Part of a small language model's weights.
Architecture: RMSNorm before each block, rotary positions, biases on query, key and value, tied embeddings.
Training: a variant of Adam for these matrices, 675M tokens.
Each number is 128 + 32 x the weight over its row's rms, rounded and kept within 0 to 255. Layers, rows and columns count from 0. Numbers have three digits each. The size before them is the row's rms in percent of the matrix's.

# up: layer 7 MLP up, 1344x512, rms 0.0505, rows 709-743, columns 256-383
# down: layer 7 MLP down (transposed), 1344x512, rms 0.0285, rows 709-743, columns 256-383
# gate: layer 7 MLP gate, 1344x512, rms 0.0515, rows 710-744, columns 256-383
up709 099:095066175084138171101165133142170177120125127142083102146088092151155117103182132128153125134161119165172110158125112150124114173162158164123109186156136127095071092150165074085149146143202109073073140139144128098115038072131149041134088108157099156145142108195159139097111136107140088156118087073107142154160159101109102123078112136141125120142135133134177166123118179103149164105135
down709 099:184172169113158118142143138118124130190159120211134150159143090108114134095118143146150123142113075129166164173124117085184122110103121109069117151099131081173152118163113132107110094064161160174135144129129096105144132204145165139111100114114138177148146128109138136110124123131123108132115082098108150081116157149114138151176157190097137120144124133125105153174142113137139063103112
gate710 103:173120136069179144079131100180063119158098151064180103083075136163183103100039147107167073112142140124116147099115111107039100133181137152114153124148130134138133149156159136160145083166112139117143086158099160101098142147175158110103167161189103108109116145074155155145142104079127111144120120046117063135179118120094129066115061133149137177128157123140133146140205100159134108066130
up710 101:133163178091166094130208098171146108107118075139091167205083058103111113162133160093100079148111117133117073161120095123109178140122079156085184140138119125123105102106097140087095150159132104168108184076119115148067145111144144149110092123137140180072111187165179102115092140125111153140116086185120082152055080059173113145181136105096104100075100111184086100167129153168094089149122
down710 102:118107138142109130138118056130115081117130128100121144144185111095124148068137110112093141170090164149140199041110132129115078177101108135138086121152127126154107165143156168130085149136155165110156129173130143125102194077117062206120160098179156119137085170171154156144150146085151142081138062111139114212093130202128162100185103208096133145183097122118147144091138178121085157114188
gate711 098:136133143087173163111125150081149118158115097171183083058166124132110112154126124101105161140177192173152117160160194103137094117126155138180114152113114097148085141112084159078102120166140161178166171183126165163154072126165156130114148115187196125180139149131162078167143161158127139153130089117110144183139159128121089128137158100102121092192095112118098142081168167149139122110149
up711 099:130156167189184207118185175115125148166151144178126090142143113074082101113126077152097099130071122106166161097191077112119155076091146079120111118092108114080101139159117155133124186125106129097177140136127119122151178138103090141160144127151151169120125110097127152107071099152137159106175117094096160129079134163080145123091079140183167132143145145122144133153161143127148100152112
down711 096:093148087128159093131095105101112093159120173178105103164182139126124138166154080149158091167122082123117119152129120143147169134204090167135165111113140140099165172123110150094144058122114148144143117110090144143133120052043113101142112139170103123093084129090118132085111085127149126109096165129117121194117125172177064149091129148111059141163105107119128073144114140135095135097126
gate712 105:123100119165142083147073193082160106155179146090160124132128102121081119115143187067069085112143152104156119119128116189126124093158068144146108107133130145149150119137083144079114096104198205189078134127132172126104095139157122109128106118173131122103190106172165146154106082135168127171153173156147123084078127120070107128116086077103110172127115141147101176104166065154136166161092
up712 103:142124154110124132123101135094118154118160111143078107109176110163075100122174177096096151158133126149104122148147082139103145121104104152119135110118118138176175120130102166111166166098125115121192126158097094064100166196161128107163148134135114081138170139175100124113088142110091150105156067157092162136127108150125093141090147188120175141142122124100091107132053160131144067186139
down712 102:072168132122176197172135073159154102125141161144110123111140102148158121103096122040110123099082125112085108122127098134145123213111128124174143111175162152133093139154133100157133123126133141118170107171106135148172104142162168086084153183167101139128094144122186112087136050179096071121085145142121136070194125128125156037193126168123140124140138131135115106157166179067149105129144
gate713 099:107163112186082167177156090080134185103152153141128190126086111088165167150147152204168144150083147090129145117170063175134166169109143067106163111146145130099141128116118123176068102152089102103093182148142089174123171143163124176077116094168106168122135083119078183138182161107120139102173108096090151079133091155157124074082159113152176153164123095126102124117160150197140101132072
up713 098:140146132175122092139152105091113154113136079148094076116173110162122088107145121115103142166093182106193111185165121136113088074138121113140086103072104120125153189084096168071186150173155189155097167140102172128072137106113104104168079108098114123139143164070171097141154077081194109082152126105117156202140126076165110097176150193086114082135138124171150093096151124097115146141089
down713 091:137137117103142053151138083128153099173105154143125159113112122172067147143110151120059151137123143116123126152168135119180138165094117111121147174158123128104147094167153128200153076119156120147079137107140099185088126053154159123059158173112103147139155135140098125099165089162127095160109141144057186134155126159071174120094111154157108157137139205144139119147155164144136136124132
gate714 099:145100129147096067119170107066093137085155111161140151131149118120095115150105146108175078140135124103094068083115117119158165129173156194174153097120074203076149078126156135122112112125066183147103123091097127145141125090145103110119147096154098159160110106113121125126183106129141154178160149100100082154114162158161115135075090139160097077121107100177164155107149127101049188094173
up714 102:081143098161152147159081109153094142109113152109090092132166111074092064176126129192150170111086151115103126168115154107154062076153122155103134127136098107103128127129169128162143124151155098170068167136105109152196078133127183128101136123119105119109080117078142139131137097123130077058180105166073128116073123083078222161080098143114155133150050119045129120156104090144153089073173
down714 102:108175167094105076096154067140070141093205102135098126140143154126161155089167113143114129133113107126118116094091159165085113110111083198116052122166123164121124113096112145132144142171100142138145098079113147120119131111076179119132143049115080122142061141124063093126111132129161114160152149110101064036161121170103125107069120217110119053107193173140098099135103157103122124149097
gate715 103:118057114163094176162098132098133119094118114131088104091181194116143093149100091108138110131162086138069128163151171132085173086099163178117089058146080099082165090055080154158151138134144123116110100134070078069171103162152112152100110102092140091102112058149115114158118143077160072068161076187182109136160093145078124156156190083128086167161087161168147137137104153122109170110059
up715 102:098161130155079102131081098169152083150086205088166146110149116083148142144168080075136089135132166126128135145134099122130084154123103105111107126095116154150138064139082095143132135098152092158089099149145196131143087147124124179087182106130198107131130101111144074152099098169190073091131131137157068152138136127135142157143126137098101096105140053082149090154073154138028091143087
down715 105:119124112176121131200111101105123163164121113160143118179120123091133153131152112120105073137154097102224121172063112057178152136165129076136066123132174121123179133115127069090122124127122127107111152122178147093162102093177112090152122119198113175098132148142143116122118110155171080118182138139226104143132140152171157153123188179213132157178067119086097158142190202126226121164163
gate716 104:122171078119115165141071098101136110087088081079129133085129127146058134121116175105160148117196096076146160092197150087132129134135174082136185115165140190135144110154127120114096161114190097126121103123112102147118145063071155185137149169030115156101143155085154170075132122111185135186191148074150136109158128106153160156091112084167115089128088124136162133142098151071146124149101
up716 098:112114161182156123157163100154104135117100117097135166143097136117107119147162144107104100134147107175154134079089116141127139136152120127164111122137151135107153105155164117133096168159149174197125117169098142123104114086104124098111085179198091163104103123158140111128112159144127123153129088109137181173175165134118193148148130103109135167171102149119054164068189062089098150123207
down716 102:137167148184100113114117093116109157112168192122169140049190173193155126116102097074139096126150127117135062140102208110086189173138215116170064144141124129132157136120100062099147109099073150113032071125136137140095126098148182110131121102113106131134155133159071144148119070139127101051171152072153109161098088133166068162070093105129162185083144125114106173136097081146090129102144
gate717 102:156100162127049101168121132108101145150106183101167202078095085107125137066140144154146044073177154109117104149101129080176120159142128135133120126086127095149187146164093108116093138152143139158101154123190169130075114118114135178100161105097159121097163132108110156120178163134128140078167114107095139152113202139082119120070118098116146153090101077123133149161176112092140082160204
up717 103:119167149140110180129198049113112132097133176096138159184136139131092089048113161154105123093119110124070130150126121157170150142118085186106111145138109177146138178121106152090138103057142111131128150127093129109112166105174136115115129115119154128102127146102133143123147066101123128120182108109056121156106098117178158157147098150162165116111133104151126179162172112096156151102083
down717 102:124156094094128107100126146180134109151167155154119131158123112160111159117131111080052200090127092127129109105088122115117132086144116101074092148154076153103157142177103070088164086075209166148165086081090071125133141135137132181181173173105161106147122164192121120127086161106153120130078096188151103082121125089149129118113195113071168160110159145090134155146106144145150189104088
gate718 100:093100068175157117169105104147110169188126141049168163155141171102179133111138171110126121131092157154135147168088108188098177093145128155107149177143189065110172107061101139074155100137169150171131097170103146115102081164147147131154176124090120103123143165088112110100103128139140134114163153134127118160179177171164098138149117142169186159162162192183190083078109138140165132114123
up718 097:103109099129079186134144144072140089140087139136129132105190120060140088141179101108151155115161112117123161132159151107109119152089139088100085110160146130097151149130116102151177105142121147135145103084149119143094085099152166104140156092129138106080113071094114105111124083161178087096132116134151144080173109088106096118117146104150128056122116150113134133060113175088098150087172
down718 100:164083110106175107104139177198113161161143118072168124105075194155137069143081146142125161189159155101100092148107128129109104104149158117132183180140134108073135088164070131112125131126138097114089147115104127111079141174108178139078069134132098088128152177145148098125133162176097184091085110116172092131182135097195118104176109096151149148077162088149134100158086176135138137186156
gate719 100:080092076141130175166150184071127153153175126160119099153101108141141147135143137146120132125125169162113124101088099138129110098129131130079139123124138148170149150132151146116165155111209137052178096141110145118187068097159103101146133162108129148139107062225128112131111158187201087127185125166140165142076162172073170127149158097155110100097097158120127126093097139161109156187148
up719 101:076155178133175122095120105185155126163148139121162141122084104162121076163152146069175184111131148084079136142132115128066130107150153145185136110138171051139145163141158064100164139113201131180103110119106100144192117129111153189071159086089132125159118110129122174087143103193134137122152103106117141102103091138135097141162143097138115161182165150101083140162110111128172110095159
down719 103:175143097132145131172156156120117135201124128105160073115167067106161193148182089111153137095150168007122120047139089133118133124184142101095102163136149142141057114123136160124116101113112150086102128111156145151129158103105156135142158169123172142097144144109167104103068114140131077179174175109125170133089162120099125109086088089119171073116155109149166083105110135175124116107129
gate720 106:059104112168148162199133123145103157109134162142091145131176070161118081098143162087153091130111139123113083133127141117158089111090108103157119138108096106155116098170097133089125155126138144114135164098177152131131123153149118140131138176085076062163082111154091114133156119147038155107081100136129138142086133141065125126186130165177146105123184181096078167153124128179080129130131
up720 103:074128100109186170130091106126149115118159144172081129164076161074147088112137128107104129167172170155149119118159153113138174125162164123104057157100118143158136162091133108133123191156197123146103151177098141160084109139146079149160164087179179115131102099074069087163127155108103104150096162119171136156174071162148153143155166124103136154197085227106156105098097076126085145132195
down720 102:149144175093109132115121086093133195111144146110124132186111110143188121081127172168138137089130124136153114174205168155120107144094182142116158145129134135122110143127160152103100100153106110150186118134141122139095116116136050120093134166124134135096134140116092097157122124098169175150135107104129050148152140174126053095166133122098111181092130162153122128100103155149130117128137
gate721 100:119111105126110135189106093141131077164133150151121077126098050108088134107160109095169154132193159133099100072111141136126091166142145144177132090171100154078091110109181135133105099093194113179136130151126121160100157107133143151145076083145152144158133127104164066108156174166115123118103160143096071151105173127140084111094129141101120155094156153142110193118133125123106097167115
up721 100:153183153172150140133122166142139114073147108178166194132104123168119092141192125104122152091115070120128169151138100130153109075150161084124110139135163128151144126163084127094117127104117134101132113182164101088094149192109125074146131088136137099097109176146175126142157156113145121130061171086141096157154137161075089090151123137121097132120076136113153075152140131125164115118145
down721 098:106171163080139102144079118128132115125146173159156114156142098134090148148176160150133140193069128158150157137119108154082133168103188133138129131058137105141100155133172079140168164132118126141141117116086106128145121087143179175119124086125100092141126165159134164117146141070116087139114113145159191127116130158084110074049132138151108138115162154045098130114147140110090169163076
gate722 096:173136081158150091089118135141170119142167098080189128114116187106140158096185147130110096120178193132100144108156137094153148110114102113166168078162120109133155113100124115118108135141123144140155120153138135195150132067056152139132102135181134202132159123129117134117092138073174131181093137130152118157161170133082150143076135102130170116142085186148156181107157081076175100128111
up722 096:119128142141153130161171112101100145103144099134146131166125133127085182095121124137147110150106153096087174117113136136154171125170149090090159163133151076099163086120131169136134127176117109099106106128097117147075111126178088127112144133155080154109128170088128153091119075103152165124147101118161123121094169132085180181089167129128136137148181131166120167130130100081134088107172
down722 095:133136135174141114141074138128125115155119209166077109086204138163153154112092151135124141138121115192170120153167114151116086122096146198148088124125138064130116147117154129141155089136096129090144153118080133119129184163144172119122130169106186099153121113153125080066122162052134079064108133103112110111103137151173158101191175144071147035156090094038130095146105149103123150134204
gate723 097:065185131125123136062089176136132139118156148095072157160116060076074146109135123150132153110105071162105173068095134209206137152164116159077166160145109116101158091136068104155094145141085107114164148117188135135123132111093145166083162142079190107114138180142086227101138114169112148178107161085142139111100131125165077114121162151115170146115105089109125148173128099137157091153083
up723 098:184126131150118098128084203083110110121123156091146087082126135138125136140103115141174086122123158110164176123149127127107136137215067113096144118132104130168164156126158132151172180123135166103123170145059141114124191133122051092114107130136184129123149181157167074134100153144216126139074091103128140135134117165142168149163073128138158101172136110139106135196145124169161111159180
down723 096:117151167092140131176169109135113131144149111125136117115112097114149152087145159127098204104102089213094092109147181143180190190095136169108123163127124122132118140142158115157061121127119115123162100132117160092114152129144111122109167136132136154081142062154100182109099141126077161205123120132116104092135184112135127104160195132160122146147114164095174088091070120114138124120106
gate724 101:107100130122137100138138093107126101114091165102137113109122027119157168140135123177122090149155116113099078143096101162155110109123101070132149119103164156084138114144076162166096168126111077125142163090110152159086175110119168078077128113112158122133096110166142112102179115145105175097152081102102083095129179111127128102078094117138149116146189128161149121139095087146109117096142
up724 100:185070134117114117131136113149125129137150168062168167165101105174176114144077129124120097166156091155170174140059141145066158096147087145090111120141090132081170116129130121103137129181127141145120107098166190096067090133155149081135080210098128150144147127062164148154165148133163149101117139097124169158091117123119078050111123097082117111092163127142109148058102159095101146074125
down724 101:141121144141113151208164132159171158106084170199148115134163139077207109119120117107157124093103167101122124078142148074111141142111094111119126097132097060138150134090121139124154120139125126148126154093126119145117108129134138128164151149100164115153164096141184126072107151063100127119091181083121142163112179132161074125118167154105103120147088154108111123091063099144179110146148
gate725 099:162154183128178128120116171103085057178145184142143137130157084137132150152094161148115157159148177135106081087197110108138177137158103193141156111102148083163143142158080065097166082142135100114086135127123102128169111141102153139135125175050135078085138151093185116118096092070113118084116159174146153103135133142097093168144144105120137145172188129097115112141090154144167103113164
up725 100:112173101122103150188074103095125133075130079100096051121110126151132130085118152112105129100128087148160111127182094178143111143052145114181075166137119090138124148139134113091097192091162134064113128129073161171107072105146111056129136150077074154152133170101177142099086095105108098201178145160179130142120179140120094112139097170159114167147107124100113132151026176147176165113117
down725 101:111181142080110067074149156087099102109097158144158124104134151164107157139103081174116133115090157098162081133120167137125136122150183149160083129092113088085150087118097148168110122130122105109090155154152092120109092126138175086198141168129149103147199115118193130166120129116148127171043144162119118105122175109153092160178049096094126108182177180125167119085092158082151124131108
gate726 097:155139131085163152085108117120074139176162148114119061079182128037092148135115167136097115084126074097074157146084218144126167051113187101100189071120130098164159135157198121097116045127103122188050129136127150129113061159097106156126113139161140104092105104097154137086084112103125166154157169115109158162153148166057075094110098124112146120146109176085117142130122201166127082083138
up726 098:127093095125089139071132150196123126120164103141136098131158116174105180178055166109136104121146111160164114104091050134087119082089167146140100183142130068140141137095117189080126120155141133057135140153098079131092153182136137215148105097137175135147114092099131132092116155141111115094111142149034066124137147152135148153165103091112056082096124166128144096112072136149141121174130
down726 097:101195071079105093094135081119164128097108145129109138145093098106134123058151108104158169182178126145149112151126093093103130121117080128121134189109106167126127027170099105199133122158139122085153117158183149133115183116187150155162086152143155159105093177132142188122112137140160180194132119166126217127074162110110108152077133140182166154106132104205056166086163149124136137095098
gate727 097:097160126117184065129187082139099075098116160152172115082180110110116108158077121058135156190173161139178089114179145203102148153144158174126149100155198159074124117097129090123139156103070151147158161109104167140196142122093099155065108064151101160095135146086090149129069095150091123132061104082134116100156140119098148130119114143126099138140067149104120144122112185145137186150150
up727 098:191135114126125088075124130066115174125136134070092128147040086139159139192142158163121133137157134124157120114135175109180081076161055129136122145135065096171151090168103148110066125165074160113080104137123082100133134083076147098111112067107175123173097085101117133171113162142131065124183059125106058152123132164164131116110109133083055142168161096158155134168173140136183094090118
down727 099:084173107085142073118176152098115137155094110171148108119078112172166104103154166117111124143145110118151084113075132152107165136110100068106199077092109115153127106159145116130125095081118177119149093090097193153181102116110155109142144194122124167102131133152141187122154090110088204179123136130147091116106129152057147168163064155123179078118190205094123108122090138072122134148108
gate728 096:073185102140117059135131160105073133121117166107145119152169113074157102037121093108067121119133096112108135121149102092134154105113124159048099124159096156090126163142165123139169132124111122169129103139162114138122148137093049153166121084088101140072114164157089146145173189109165139123097107165149149165154092126161105129119088133131114100098104133156150117101127113083146104131121
up728 100:155093126159139185132165160087144126169130170106164108091128176112173139186119147112094085133096147184106130115136150066082108113121093110115184118136093093168139142098118154165119175092139117134138082161113173136060099131113116081166145069102090135125184132116136153100154124134082104091137107120168212160160158114167139132092132075092118094099086122145148109146126082172085098154105
down728 104:134133168140182099145135130091113118130123141085176115119206167169111190108159067106109100108135074144128133151180159096137163108115171145098125158099210143127087124116146191106140087097122088115170100148179122140140064146138142061185144128135092190127113144064210165182068075096164092082141107135078126121134105147098073126076128162150150120153093055182075152096155119112152113084128
gate729 104:093140081156144168160105158107111121119130174083112185073102081165182067120093091128196125086163105182144172097162145205120121126136136151108171114126144127170125080135103156160171146134151160130187164103129169082129125119125107087116076158129113096144195134124100067163083133095118160109180168099138081095164099150157189158183175082113121121159060135112126145112065166159073081062127
up729 105:129102160097131083077103123074210070136131123173143138138089116044179168076150075117106177103119187165135119150142174123146095084103183165134152104116053147099126165082163140145082108086111088060161103117149147102179193175121192137119096159167089080165144163114043112127106116112125138062115083148101075140139080137163133083129145115094102112159148137121114112174162168061117067128105
down729 099:150103059146152111109140081113102127147114111055098135111153080075034093102121104150073173172173141124127141100140117131167140069079134157128124091133114123165057156154141133125128131124171102128099138188132126149127205162191111135107120089091148118151140131125071131144112156063156127108168090124088145170097099142127148132156129149139106152117085090125155134108096066052135095107141
gate730 100:066136135085103163163124157075147144164078073152100179143145135126081098132189127138121105088160161115123138092124098105087117093112085123106149170174143154065152093096152111133136106093155138169128142051151099193129140102127182157049164070098120129116159149065091155128116114088176156103136075115132134138163094196112177074145159116054166135160196173097137093167164157165083173130094
up730 101:106146116140132077162159145137160128091143208117143122138129106154096158148162152169058155087108154145057122087119160138183086140060142101134062097080069139067146160166106192170118105193139124124117106144160123132097107103135159193083124107115128168183132123173120093094162100188127154157131071150081120151129124139167160078166136094119154147100158136157199120162156121109092146159112
down730 103:124127070145137087095158137091115171190058093082149107085150138136155138186148130111108126111126097113140108128146114122094151155072123178118099140117174135130093110113109076089181118148163148179128113125138121134060062097098159120120137162159144109121092173057143113151079140109115165054140160131096165168132123102076119128081157188147166133187138106092140144169165095117110093150143
gate731 100:087144145167175174188099132057109077173084171146183098172135105151136147156052122112130108124137131098086162057117183085132126054143191162119151121088141117131104117157152148180159130106091172089197144142165140185152118180172118085108136148117075162127118073133101101059189076161102116085138131089102144135106182099149144110111106134103123154102126165094102102147176132163099157109159
up731 098:104114110064111079086138100086115116164145089105133125165141128217138125142134111072141155088138089184158135129139083148168113167118183139096108130118087097084146153119094144129150132139123083099145098162092121105131121127165132122160186112138105185131095171104116144200092150157090137191137123099096088152148158118093137101185113159133154109184153087096111115104159143131141145151112
down731 099:121125131147131144158111085136117157102138074093136137092126148130121153094166135092193122150115117200101119108148163144130202021158133121123144193130196152134204123140118168115179106067128159116118156141115155134101141097134112096152114120140087152128122176144149150127082142110103116117088101101147106127123116075157096137197145131122139121070148083061117116095190151173162149130120
gate732 101:113056120140133098158117105046117109138127131065109104158137122104160071105147137113069141126157151108143081088150109143114134126159124116092080128130101150084139159141164182091122137150083183060144135146112098155172156083176059132097121101139168117149087119155175099123068132133114126104147178166117187102068138128078118135101129134149131157145115163195115161107173116139095138151191
up732 099:144135142103087122117136114064136151158150145113111137125147148166148119105168086121071161103126158151180073089126130151154054173083126154109091115160075088081154151108162092168099106162174161119087073138133137097082142156123044169073112106122117158077114127120055113115128172114095114172174137109176131103073130133146147131173118179066115132094194134114113091144142089107102115079115
down732 103:125093026174131145151106124100108144169149156125105130126111094133080154119138084151130124152167095144083166121110100106109113111137073189147146138102060162166100185078152113099074090095128123179115119096123153091184154140164139129062105121109148112131131148165163155146110184150101126137143099096115153093114186092021132137083055171122136146110183098104093161121166127096128167134103
gate733 100:121123097121105112096165069068133166162107153131195120069096085147130179114163061131114081101126112155169110123162111117154189170153188155144106092123144187093092186131117140123191146123169095189128149155145055180109150077117105128136082125098093148100164065146097178127138139152113164115117155110169158154166118108145132129057109155176076132131175116120111103097120170113090175083135
up733 101:176156097150102130089145140117163116171111139136131106153108130103162158079152122172142120136145216174152096104116104137167106107105153091120154115091130107071085118171105184162075144141153183177103167068139147143058091175157152118151093071159094138102140201144098110149125107097113134161178177175134100121162157138094108163121164177093100130150146079145144099071119090082154082151189
down733 104:124152127104124079062179128122151144100123171150110106140112117102145134108160173209148094064183141159131057145077155083126107154180149172130135119149098153140130189193113092173123172090133066097126129121109142152092137102069107139074077120115107127093119091158122057081118157156110077172226076124106114131156155091155192118082113135118130119193142114137103087115139064120139126088132
gate734 098:073105106182090136144132130107090172104146139078170155181084142128140180133079101116173119120164123110122076111149177194142103093156180116132103105096113147164156144143145168113119159098104161177124054146116114186118181138183142168100104116117086133149204082148169116190143174084109145079155154069161156109187132153076129161094139125106098109141121190129156133079106076198125177087171
up734 095:111087178134158124179151123161153150133104116143119087123103089058112052118105081104129137083111161122066076128165141113090064131087063172111146091078150150199070123139128090163070158097133147126151114164123147193090162075158124210099133154117117098108151101158156160130149145097149149123137203138138141117169114131083121106115173166083093085144125083152092144089095090101184095089135
down734 093:119099113119107150130161146113099171142175117118122137117132123114126136142127177101081097099111081136142131129115167143155174160105119165116133180118105125110100119183099138075084117103104161157130119096150166131162158089124136093124131140181102148056145149048159091187127174094112077109154134096130109089140143103088136178195125192083084136135071115079115114128110147119102128066109
gate735 103:125143121061137130127128049129098169122109088155111129057181163123177165178083128097147175118152113142113076108162096082129159118097144099095102099119105109119103112147154125193143113168148180104135146143130189136127094157107110177147149097107128152173133087156146084090157051130068161123192158154124090128128156156165160095080049104086130127130150106093102144069153104102137123165151
up735 099:118090065073108111141134179157101132090136089133130150076109147128138129117143083095101142164132152178154109141174130113152098178114170059109125100178120160157110106149106160103127151111150129102121149125051077075108117102143151127091143088183121076107132173092102078100134165141114078153190176105164125105066086095122116137136102101119157138219149107117154112133156116098117167131133
down735 100:124156192072158158077196137139091085189115127209136118091117155132105174143128191100161190114172150137113086130152146139126124101148152157134110130141115137098117139176090119177139126142096145098213147122147204113143148152157124134184114135119116167103140087084218159147209103170128209095119138111100136140115157142173149155163139124137116123081168193158158148133114134160104086115062
gate736 096:116123101096080102145162150192150101163125095111106129082127195093105099158136146131106149084156130178083141094143140166119157161111138076116080139145110185117101188154144104169165062103109149110163120145173168109148137133104084165086075117091122178171112138153136096121102114180161056179095185146077173165163136195084106140151123072119123162124112085170064098162108163103160121132155
up736 101:145131065166185080058162090133075161173103137065185098127124149122173141130099175139135172103134121116142074162151121158130125187139137166105116141137126144161104182151074150117080158141167072137104137185134143182129149111118084094090097109141142140095118082158078075202117109178175104120160112177052124154119146088161135142048116070088172083118091150180087088170156040180175153164103
down736 099:094128100156169198084190083132133100127150148147125141170093125141086202172125103128103105097104148168085124138145115151140127184132080228121153120187162125221118101168118115211178107135151103098141137095160137150093145202110149119101106152130074113124139141141109156148149137111082122103101145164090134135133117138078156113136154146093118129150162111136144149132104121121155117101115
gate737 097:142140100088127135071159112129137172149129119121138119175190169114123142148164100149118097150137097091124120093137204196151130148146058102118177123077079157143116174074167071097200124136111082123109184147118060173089108145159108170172112168133087159098090148158082144191098152142090155188176187102099115126123164181093141154140140084150080117133141147110180159089166146105117144109103
up737 099:107077137074098089163149185167138111136183088082175125158101119169105128113074088072189161176125115115109137174084116121134202150161089117121179111100097053134140164156077138073171187122146096154101128144147113101141143090108100125150195119177168105120125139094172139166084122070147142145147108048181177104158136155104179151043146123148150107102109136109160121156121087080135113150109
down737 098:164181149108163135098035125124122077120124152195081155094109145121141135139113147136171153116124156086125103121200174114123103139107145190132129100153085162211091159190153135152149109143130149112110127074152134153196134130103183101089154097138133120170158158083140121141127095107162144122141135163132088080187097107141114060176143163089108068059095149145129179128120143152026179188131
gate738 100:131112127172148113160092069113167136122103131174106104131147122116207152109138084163158154143113173132088042165097130163122108118117173102135076172125100131092093095118186100108128133140182176103138104107192159149127144060129111136032067205165086064227175162088112140136138172145111132113116089134158123125146119183100077154156153098178136090110137160194180184148099118155150109139161
up738 102:100165089116090104120182131165142164172118118101128165177124113127136148143186145085126146124140094150085130094106101109198193135144154107134114166124112177150123075170154093142176155124146095072111098118116167112103139087112074152138143099087107155177198155129096155105174084115058104171176094142166127078134133113138090164187163074090178077137087177106116096055147133095108121129122
down738 097:160136098147142126063132135137147147126132187141137126078193104157072156140143185153141092100131092077135195140214172149127152152145148124157133103162065103136112196111124157157120144156099139145143162119054136127094127197126149154075159148149072120076083154093187100128143124124107104138136152142100145151128070109123143215175136123091119118149079115184148128094115152090129133075072
gate739 102:114084137150119092105128169096086145143128090133121181103072079113163108152162121120192133132165144086153057116124143111092103159161131121114145117189103121121153166093162159152124116108121128154118119156112144145154139160092123089178104125155141122155128181113093153095105152158102171110070152084146127129104194117124082110093133156149142162130134108118056115120097086106112160134155
up739 101:104129149187123115109103160094110072148143138158096142182079114143092182168131121126147132064128161121107096114091133103128125154176198162148120093074134175120129116135093140093169137116105089087109076135127170141127099113071145113115080071121089131167123152131146156145134140049171166121075173124110061154191156099151148121101136129075152116082086132131163064095130179168107099148127
down739 100:100163095104140172131128121171103124108135093142142072138052110153125171124141093100136153096113124118140111114130152130177121114091105135170147093120148116079147187137109081183134068083118119176083105142135138175182124122094148120093063110128139114146173165154123103182123148121115133129125105174118162070130143095119159153134099082131077116088110119084085123141101161134122080150121
gate740 098:178073105124109080144120125207072099166179159071163067124097077122165112071139150092171135117125145118096118076092101113073103103108152110169182145135140121137141102105157161120143163114148105084163162137060142153110145127168119078161089091069127100134102168103057154135143163138080108133104098105154103173125076217135076130136121170075132120134133136137091149138140130092199128091161
up740 098:168109173149158166123124152150129115170112175119167093131113110181096128135157052147137120198141139118188106120196147159106194144152116141136113168153135157147132161116107158167131127078116104180086113180148123124154093103102112089060105125088096180106095125122147119136096108147179055151104137153155157119108140102129138118112105073120105100106085188103098082163178103169109113119139
down740 100:140137155165134173103118120142131154103146203128108154179147117045200156125065087139145140101142118126100116085167141079125107115105104095079075163105193117108112105134147111129122153157104143119152141192161100105133175065119108223099090145089120144153121141095046070157143112082118132156080116153113092104136119130088107151143188086141123174169112137083050158078095170131164153094140
gate741 099:097104133121134103146165082114119103162121162107125131080099170086112089147158141169129123079102156078091084133157111187087139091107102101144135144215128068151131103136129094110132114145134173109069182146129165156158058156148129180143154099132130151096089117150172145145140116187073078104084092112138176130088127108105174165096104088078134095113188178129176163093114100169154185175109
up741 102:087176145114167120152110116121130117092094121075085118155050155159119121187117140167160207078156119124104121144113092166202102134081137126162087158138102123090082078069121064107085124127122115155138116161137118094155141146083065160099141116137163110121103159199137189098088070151089154070161085117100167114140159119160182150086140121076082058120133159138157168117108181137167055091098
down741 100:106149148148115141161190119152140140136094148151125129146158137154115135112137125108122150094185130154087129126162093103193090051103109142135102150126128122148150104163157134089101082143103122194128115119120144101133112209103197192153134131157050082103106116098110033122170111154103112083091116111209136128167117139138085183167138147076176158163050093146123105118205149121116126076147
gate742 104:139137096125119195149173111088101159157104174158097102117145113128118066152056111146186138080183145118156105111114135094101158117151110110096171070101081152146108121158114028101166103143085138054092135140086155099152139161092101111180158087177108114189097134128141156127093126197083140123131188112139092194086168130097150125147137107182126128142144168171102086142129096106153161162087
up742 104:126104164113095140186142113169094093129138157152079123132186154184114077198140168098130133122063113120106166116060182143102157111162200049132117158146163144123110170124120169072082136124148161151055169166098137128129075107129128070067114176160076126083072112071137089093084120073169102180135172130141146106128121145124141081103103153149099091180186104158078176132101057118142142147141
down742 103:146129133117143081070155133092099163152163137088140177139138061080102168143154141123126101108161183111130108095140089176112129103161095107090128161120115098060145121157117093152114157098168106100123143121071056149096118000104119162138105127085140083151127163145095120147194115140149131149123100142125171117094160081069102118114115131175159133126135065173120108160152063151131131163138
gate743 100:147098091154086116151070148122154143095169173103122172132091109154148180157106149111168104091110110083067138123124165118105093132169096176138137106101106101161090118137160172111151101213144139182128129075103082138080060121126071121101103167085128157125190112115113164147123110113145098160151141125144102128069124115134118125168130090162124132086154149140091103179093110137111162130155
up743 097:139084089158119085136079090130153147160045178060116120159042111145102157174116153169099152139074068088142177110131085121133166167141106119171089155150141129124117116125114111145131153139165102150123151147139069169177145136112091117082148086069125122139139093172165160141167161153091111135140134146082196124153078162160150097169152193078137136139138164141149127220153092103107077125081
down743 096:120128153146154147145136128134103146136177043133136117151073103110124041092109118123143158191113107133112136127169147133134161081135116097113122163097144148098141204138161120112119089149122101095163160152081107119151041169174129176132043145106092128134108092120180142020147176113151105113101134167145124088097154165096126120117144143150049137137100153162061125077078147090139120074165
gate744 100:175168136149116072091089088141090122109171096159140124129106170150085157094132146103160134165137114152115162086185150136139146114161081116130150156092101121109070136077169072140163103184186173122158112135072056161132148150090191111091102120106098125123110077152152193149130122173109079076041119142161165152104156122142178085094074073104162160090151128124169113153168110130126078114162